Weights of a small transformer language model.
Size: width 768, 12 heads of 64, MLP 2304 squared ReLU.
Architecture: RMSNorm before each block, rotary positions, an embedding shortcut, capped logits.
Training: 777M tokens, 5929 steps.
Each number is 500 + 40 x the weight over its row's rms, rounded and kept within 0 to 999. Layers, rows and columns count from 0. Numbers have three digits each. The size before them is the row's rms in percent of the matrix's.

# layer 10 attention query, 768x768, rms 0.0443, rows 0-63, columns 576-623
087:499467536485483513481460501442466413515504442486442521495466427530544460412527539525431508500490455482487505513510596444506469581420575452498533
084:474515528468511525506457502469491494516453471467525498508564569493544516509481508544487472546512545501546481546517537522504540465482487473530492
094:518483463456480533521472450457568494489450458553466431425465485542540539446450546497451523435500470479555501449534599480482487520478525481479521
084:456558518445525427471429578450514510469520472432506450570570498487513495517515460494454494492436509449517466496483406503492478477527509491465528
101:441574493547569482512490527524530483511520456520499525607490505463557540579481461434475484509523564482511507498477441507535567485576480447501476
093:530522496571443522452534454547541498529512539535548553438580536460510523511525496513498505479535502525485512502400494538509486509480481484481433
103:474546550445556426522503547530540490469538506484535493542530550506462553520512445456511491548454476585523566497450371512508497452578469455514496
097:483468517562510570482501460493477503502431548464510447502548456514491444500563507502478526486499517528516538536545635567513462545502549532534490
100:450521493516527481496504568515516441429508546434454535586512541559488531473481518519479466482455581401450553552501477490518459442475462478487487
092:513536593478489488493575509514510523494534451494461495516510488453506520493539521458500490530437445515527499475480586542432516505448521483546524
097:534523450465549500495504512479518456506469491555463526580501515488542513531400437527485490558499470492459591484439433429551489416480479492506463
092:517551479511481557461493491550527468454523483451531436523476521515550554561477444469421518461417520463481498477433592542486492526529507444504510
099:514450526499464560520435516569539456437487477432550532535452531491584503475545487462530428413531474500493422483495633524482515587501473464426429
094:498449413494497469422536499560442482382450477483470501514521563498437500450527500584477536471484532432492406535480506493465539537472498442481434
096:491479476494491504522503485492549515524471518519516546482603526512497513516472523521496517466521558478462517569528445526471491452462525522498507
093:562500513543449505451537459481529482577481560508442475535500491488482505559426566502551537449486557545496539546511483525528512455496450519534467
106:532550474559436547513467486532489529446490506443517461532423461415506478459514562478518446537490425481496490553488451400517529532514548510500415
102:491593516509451409429485474479505463450476578521522529502537573539534513492460526502586489558497505450495434521484424472516515535529462510475465
109:519493548442439449517577430494525485546432467507497482407559486530509491489498536558518525486487522514448432569474596537451547483495459519499529
104:525480524537544505489544475465471434538470525475476513514513512496523521436476438455489432515484494500519545517502450482457478521493500488568503
106:523537526405534582494473487458441568444461507526502471550504397530525543475518474519549499526537549541504462489492523463497476496503556489442616
105:491523364483527579496467527498466536536502503469503545496530522532537489476422456559512491514500484470507459508482539528514434545467495457519506
096:544495527481610495442481528479489481519506479470472447571443509430498500491529479518529477536540512471450476534481529442462523534492533590543446
101:509408480441469509420529528434526496531571503470511515442528441463499524506460473538470513528504428409557481526518545493542469428471514461456461
104:512531531488461491557475589554476531474444509587513438519510454475463524513564497506509489455528528516485493494494453522505541551539480496464495
100:555509530466419465565456489535485551456652498562510443480470525459472513475492576485576476507545514577498512562513494478477558465482487518477459
100:486535486478384502472472455468477562563577361562445485523496491541548503476454526448438522445442517499494455472421549517527454522485515481385481
105:542464493520536403525481507498536514516480529532481472552482502452481517429451529508511489474497459469576478540517461534534480455549494414534569
101:562517480589457525540507543497555401460496496467485529556487476471445490440529480467571488521498541524517519483514509449466539443506507440526526
106:511484476520630416511498467481435503458523503493502485503477492542492465487552442512503516481497521483476430473544425468539491539501504513472511
105:472476535498510555488450501495471463466522475488509523566441540532499434473552521484489508486430387546484453495577514506542548497461564548547486
100:556476496458461502469458448508486543529510489618492448488486502474563485518464519531449454509534485474530447555517538476526425494523457578518482
102:498433522437480427507466528492493466495464561485482437498493501541489480555538467501450541548533479532485443553493471492478464501516531556460519
100:501464508486500463458419454457474546417433477450480470513570429514531444482526463514509527570524497539530476514492388531464595467505510510519459
108:518502496541536495557450500517527504479497520556546450496541463496457512517471486475484503467516512541541528554502436516425598536562565464470508
105:433500490485501456513526516547523504432543440575462509495490485540559464448446418511537477549470610490490472524550430481457506450510478441511469
110:564584559509507564514545482459522514484541427526491462517432475594500450547553524501494432416530514458431494507498414536460496465552473515475561
099:446526447444478496452472531523466530495575484499500411470526534491516521556457434611514494509443493540485412534511543519463457504507459508492527
103:490459483527472514504530467530510494514571500544459495504501586571458460492452503529566545513567464508481558477593502503489474549518541499523527
100:473454491503523454455474451500476483461513514538544522532567543432473509473479554532470543487577470466502504451452525505499478490506520513507473
093:433490522536486547507573529522515547514496432469564471496517505493434562536592494549483515501472595511524474475470525456554561447491509495445464
100:488538500471542483472509488481560503510496503459547495511494539533493505486526517538516574504473508505458518444442415556412489466474431526448489
101:538475465494433449479474528528517470469475439499534498547532504443474564530474471452508472546506527421463518457436462461535529519508488525591479
100:448529494535546494551453484478495416550531626558588555474481511565466484468512480537474490534500503487469533523552511533512558471512538503530560
106:446528537497460465554482479498476458500518454535530515427509474566492444530523506528457445459504521551512492464480411529464513486438574578451546
103:472505532476480502584523485507527487553552563543494485523551536430448553512558473516514458531522523552548552522480437557507503536462478527530507
102:491550475568568499484500485464519481478455484502432456489527499511477575556534462491534464521446535482622523550468454496484577523484427528563586
104:528522459499445503490545547492549536419508528545459491516578479519501491454512546514465432575525450553536543483440512512480497491475449456543476
105:464534405548531487526458467449512481553484469540499547498478490442506523494395500501539496523533489526442472558543551510516488517510445519546495
105:483484476474476523514459517580536447529536504504499450468489520523441463479441523476481564464521498506457456504487547468474560478464582537443497
101:477503495515535539488435491556455472558492502564536485482503467424507488586407494480540454539476478464515540588417530438491482526533480479410526
102:481505458546503447495487485502474500472451504458490523511566445471432466478469596482580514443461540498487476559516564543525507503478504515547476
104:477533479511504479511556452454543535460551445504505473561580485551491485509482454457482557481537554553407517544493490513495523501448448492520474
102:466454447533467508499523525546528396481521529408422505499467571515494439484451518488578504509483594486552476465513428460432481533593574406565474
100:507471522483506481497515529502446466444452518467465541533450552554529614521516407471582510497479481529511454558510459454495486445504513496513538
100:467439381491500478520519530549544581484543526519487429456494490472599494546482533461621545444514492527543511396498513522432509481475428538471502
108:486523517486525557581526521494504447487524532502456528530473471443524475508571557449483480536542515437472465461495437484549492487481487435552532
107:472525512537513457561549457491510542463439518546478446538502535490466552575497603502460521467448500513514497544507448430562544505520502523528491
104:468453477492450547528508446483455530482514552491501467471526504497507552506531542483530504560540480499448502493503533547434475469496532514434542
102:462476481487535512522560465522511599522499521484486447475465542436495509484438524488480465502591481554526531476496480480513504492515494530524444
102:495486519487524488506528505526537496475484563443471544541554481467508570541549485535463569425544543515511566517485486531511493551528490444520518
099:510539558515444490515454519476558520499558420509520529466483491577488492494483505473491528528533470533466586479546610508444529509534505562453467
097:492464456535541550416514555493598461511525535512540517495537487547460500519500503466510495501415531488504511488548560456450453528480547563534550
103:530529473453413466486477491508516486372530585515443456477506457477511557512507461494514474456551461545461506521501505486479514439457530556498437
# layer 10 attention key, 768x768, rms 0.0444, rows 0-63, columns 576-623
087:547496486507471497507509458500467541555455509553553456519452531517392460488482560500405591459464502490480454490530522535463431511548487474524524
085:477536545470524542496475523510611499512522519513521563475504447467516475497512477506512435510505566481454543491495436520495496430574543429473475
086:525495539513415576576485577484471458466548482479522518576507480569551445470522478516499481484495531516494452469536506571489528554529533472412490
083:462544441507505422547529516502512481534521545515501491549428509537604533496430483362519451441526500541479467559542450476484528446473484519555499
096:512555442479508448567532603530546555527490527521471484482493521417529521573623503552570476479526490514497542559483512510466515446620545559502542
085:538448481468410578495480488537473486512525512491526494439563520571489440491468585556519488521466517484471495534469617453559510554437527500507539
086:449549534447540432615482511524520506502543480537528491429528565528529548474515502440502506527531508519517513498507550585450438488497490475498476
097:523473523495414519529522493440471485411488420516443414423436470513511451468547529448519538511447540470462566420527610448405515507503484548479464
087:506564502593504487509463479551449508519453509448522513447551433515481546529486486442475471450467495457481513530502448514500477531487506528508578
092:561451544410448464491487487539530454503517470445439535482533485489429518449529505538489520508480549493536483479511596492523553523504472510446448
092:442524553532529454490493511450426490474527470502511514468460437539485623487501548509442517548533452479500506547523417527471480473528508494552490
092:531434474461486484518488538498456437540520386538461556484547497514516515440480543494460553434449506455469482453461592545472451500522501490455532
097:462481600474444486588488494477522476489473530588451537484478498491541454457524548472507515467430459496516410471556565449514493494464529498491501
093:471447435447468531483485456509509499476478498453484471492536467491523494459499528536500511471461533482630507481555572497525556528506443445518493
099:492483460444476467509546455469539527536459528522533571535484540507537525548506459508469510484515537506433502578506430488533572495498471478468462
100:470538445568495503473445470538490497498557523469483577557543497485496482584452492491527492476552522515431452533482377517535516521544500504520498
101:520521536533538452442538554456493489516522470536483566546587476469513511456512448550486490524573519570495504555462444499558554477472441527467531
110:485552501532517457527530489539483525467465485465478539514509486463478509555480501452463515465546501487494464509534437537487540536518474447467472
102:483447431513502513494470527556457475485507442415535484446570469532484434534506485530461571526476471465476440575486630511543433495482409447483467
099:471508576465444464508524473427507538515527501510493500515540484462441496503569531540525534532522446455439476503518492467487466549511531530487561
103:470456511509556506512494492521473580486454516476504513447545554525472485469540474459454531494497489522434483521548611531487469504414474524453563
105:528537425474508518533470568430522593558493489415517531564529503514544491528462470584565540477451480503490463464467473511502493452518545504584513
101:481486549507496563515544460473508487488436473548509486537532525537547507399481457492457486531499510475519441508496486523587498522473484566534494
103:505494542471496509482515557494512475491539525511599506483489505491416578434491529496549492539444506509472485507475588481471569486498487484488495
108:483526466466475471563493523515560560495582473487456454528484571450532490447482517496462481504531514447475536485549438422545482481547508544540553
097:578601537535525487579504481530416514488481440541465506509500545474545475361463487581539541474460448482499452517490551520500486538502491482534429
105:416560529516580464515513527512466525502444433501592457493478481502523473496453498498476503445551466524411556558493496540492548534505435537514406
101:513527389492486419485519567489531513549441539466498479522525500516512519502489506525544533545521510516413498452551553504560510554472425474529508
101:453503447539448463489496595454512565513527482548384449518574544458524529513478562485411508560516516440516508516450524448460515474468498569468509
105:530448530454565546524493501480509436513516490483479519493463468560537513500501449509531559479518545502564565527487482495508553517503500515453497
105:482511424522498484513596544575537494572471539464484513549549504588590517522518524488534541413423515536575459491544527546472524415523502505514571
103:463470484456522504491491497497552476465476409552444523486366484459485411489519521467519525484500512545478509399496413565494508476481616457557467
098:496486472473515490438540564542420473524559500490462564463510447431556491553508589463573510518455411491551514439415482507476564443411556509450527
099:502558574456531459518535545421553468467469513589423477535491510487491546445507478543524466460523532555462548574520475480525478505521463501494473
100:563474499524493493610493457559466476490514481505427563468470540507505397605469572511454450518478486542450516527518520481462483526522524524495527
104:527470531473502548517472545455487497433524459578472523490511482499466449480520495429603523515544513478458524551518387474552462497473518513511523
101:488512538465501463521573489496555485519478479508460537583484506522444511447520544510494433495465600435548469474492434503501516440506539499499483
094:552551522466503486495474411474517473539517583511493517483490529575431503468572477522504493561425544507543546496491486520462508460513441483523478
105:518439440517558495474514556512431535450474531525557517527440499506462555561565522503527530510459499548434548512492419471469514562509494541529443
102:466455497480509469472499437437489519438556537510410507494523501494461485418513450473541533486462530465520564454560428451512423495449525465500501
097:461460523504468508474444536538485518528515535463450493493498520480492474504535580563505419465510509520530467533503460441542520484507518428516536
104:497554511457518533523523496512505500479428427473542497529501531490456519524509526519575492461450470475476460534488487536435448514479508467503522
104:499631435521521501445500538550435445492497547495520428420529527446506344502535534533514551457473504508477524502481480535492459485509469523478476
106:485495436516508528491455544438476435510541498532556477466491486452467524447470487444535488524544508467485436465465574562469417528482513492475533
106:450499475516549488564485442454516568456469503496490540518481509544520531552481429540487459549481517497585494423475440491459542545540476481477493
099:509517572395457466508501542479522437507465445547467540568479544571490460524454480521479514496466481533514429482560530453486497525484476499496451
102:447542532410510496483529443515536524451535441478478470583449502473461487528506457534554551522537530511552534525496446474534522455426448497522484
101:506557462536547560462477488551473561475490495568538538529481466532492461466479398481475491520481517515451464542480483589440478526497483520556472
102:501442592505584461435555458574500537486406403414550472492571457499499497496492479526484453488493485460474460550516557434514393500431490489561397
099:470537497520538499485455503509470522507564489462424475518489503516506497499440455469505520395497528455509471498503530485464568538497573451446496
105:451466539465489525418490473468437463556478502585487506537478528487540536505494523447521482440485493542443468495486531517465569486427493500457463
099:486446514492522515474530451514486506566441566491494502551541493536482505491463554427536532494509507528466536506545546609527560524518437532433493
109:438494443492541551503511569487516519489471405505462473450512496504525515520443489442496573492499519425513568502477488546450447452487467458514583
102:466478481475560499565488448470517454521579471505526440468389500520435520488532506441490460424482406593477512461495544555553512536466555536508522
099:530492551506450488551558463419531465449503528490448524520413537494547468497556484493499504573528503501498486470526384512466496547501511513486528
102:484495456474509439492504493515471525482450478483497537471457511522502528516409482481501482475492448467489515489480533572463469533502486490474438
100:504550495482446516437511481531528443481486518472518498478497494528588545462514454516507513509416508527467487449508521490550585567514462467439480
102:552501486510512491470543568579508522421497505447478479485547486480534508488468520479501507512538489452513471563485503536450498556495543539469488
104:481508459521568477593503465504490561528519525530518498484454502508503534504401422512505481562479587477496488498517500541513509522559492513445423
104:474550447501494521503514516491530512530384496463526528533519540523506497567477499480462461455503506495525422460457574523423564465508493529531477
102:484473505524574532509526482513562603529411510575529475489531457440443495499464518497531492547458491495580523440489425550548518468464533474489499
103:564480525493583473554475484489552453429495469520478466455458514492568548489575556501490521498466575516483571484437457509482469461524434543558559
107:514462523497502464509575471485524461513532410604580498428428517577512516524530527468486486538548499479453525546543480521502495488435381489535520
108:513555440446494476519531530444481500517389483465540484537499456502429522485478512529526621486490488561517430440462450469466536453546464473529554
# layer 10 attention value, 768x768, rms 0.0483, rows 0-1, columns 576-623
097:526538503512518510508542526562486545541531459521463526493441523518394521476497548429486504481571459501514475510398512535459550484500456489543541
099:523496532468506515523510475524567463465542500528465544524542504543528448500519510552494532518463508495494439448517515519488494498556634475502515
# layer 10 attention output (transposed), 768x768, rms 0.122, rows 0-1, columns 576-623
101:456462611521530462497505502525492500494540457534518504463537418498530499559511496478533487467484507507432505596482486477494543447452462488562555
104:540514477429459493525515518514511501475430458502538506493488476511499456526558530635590527536523530430503452491490442593521417470479558505471499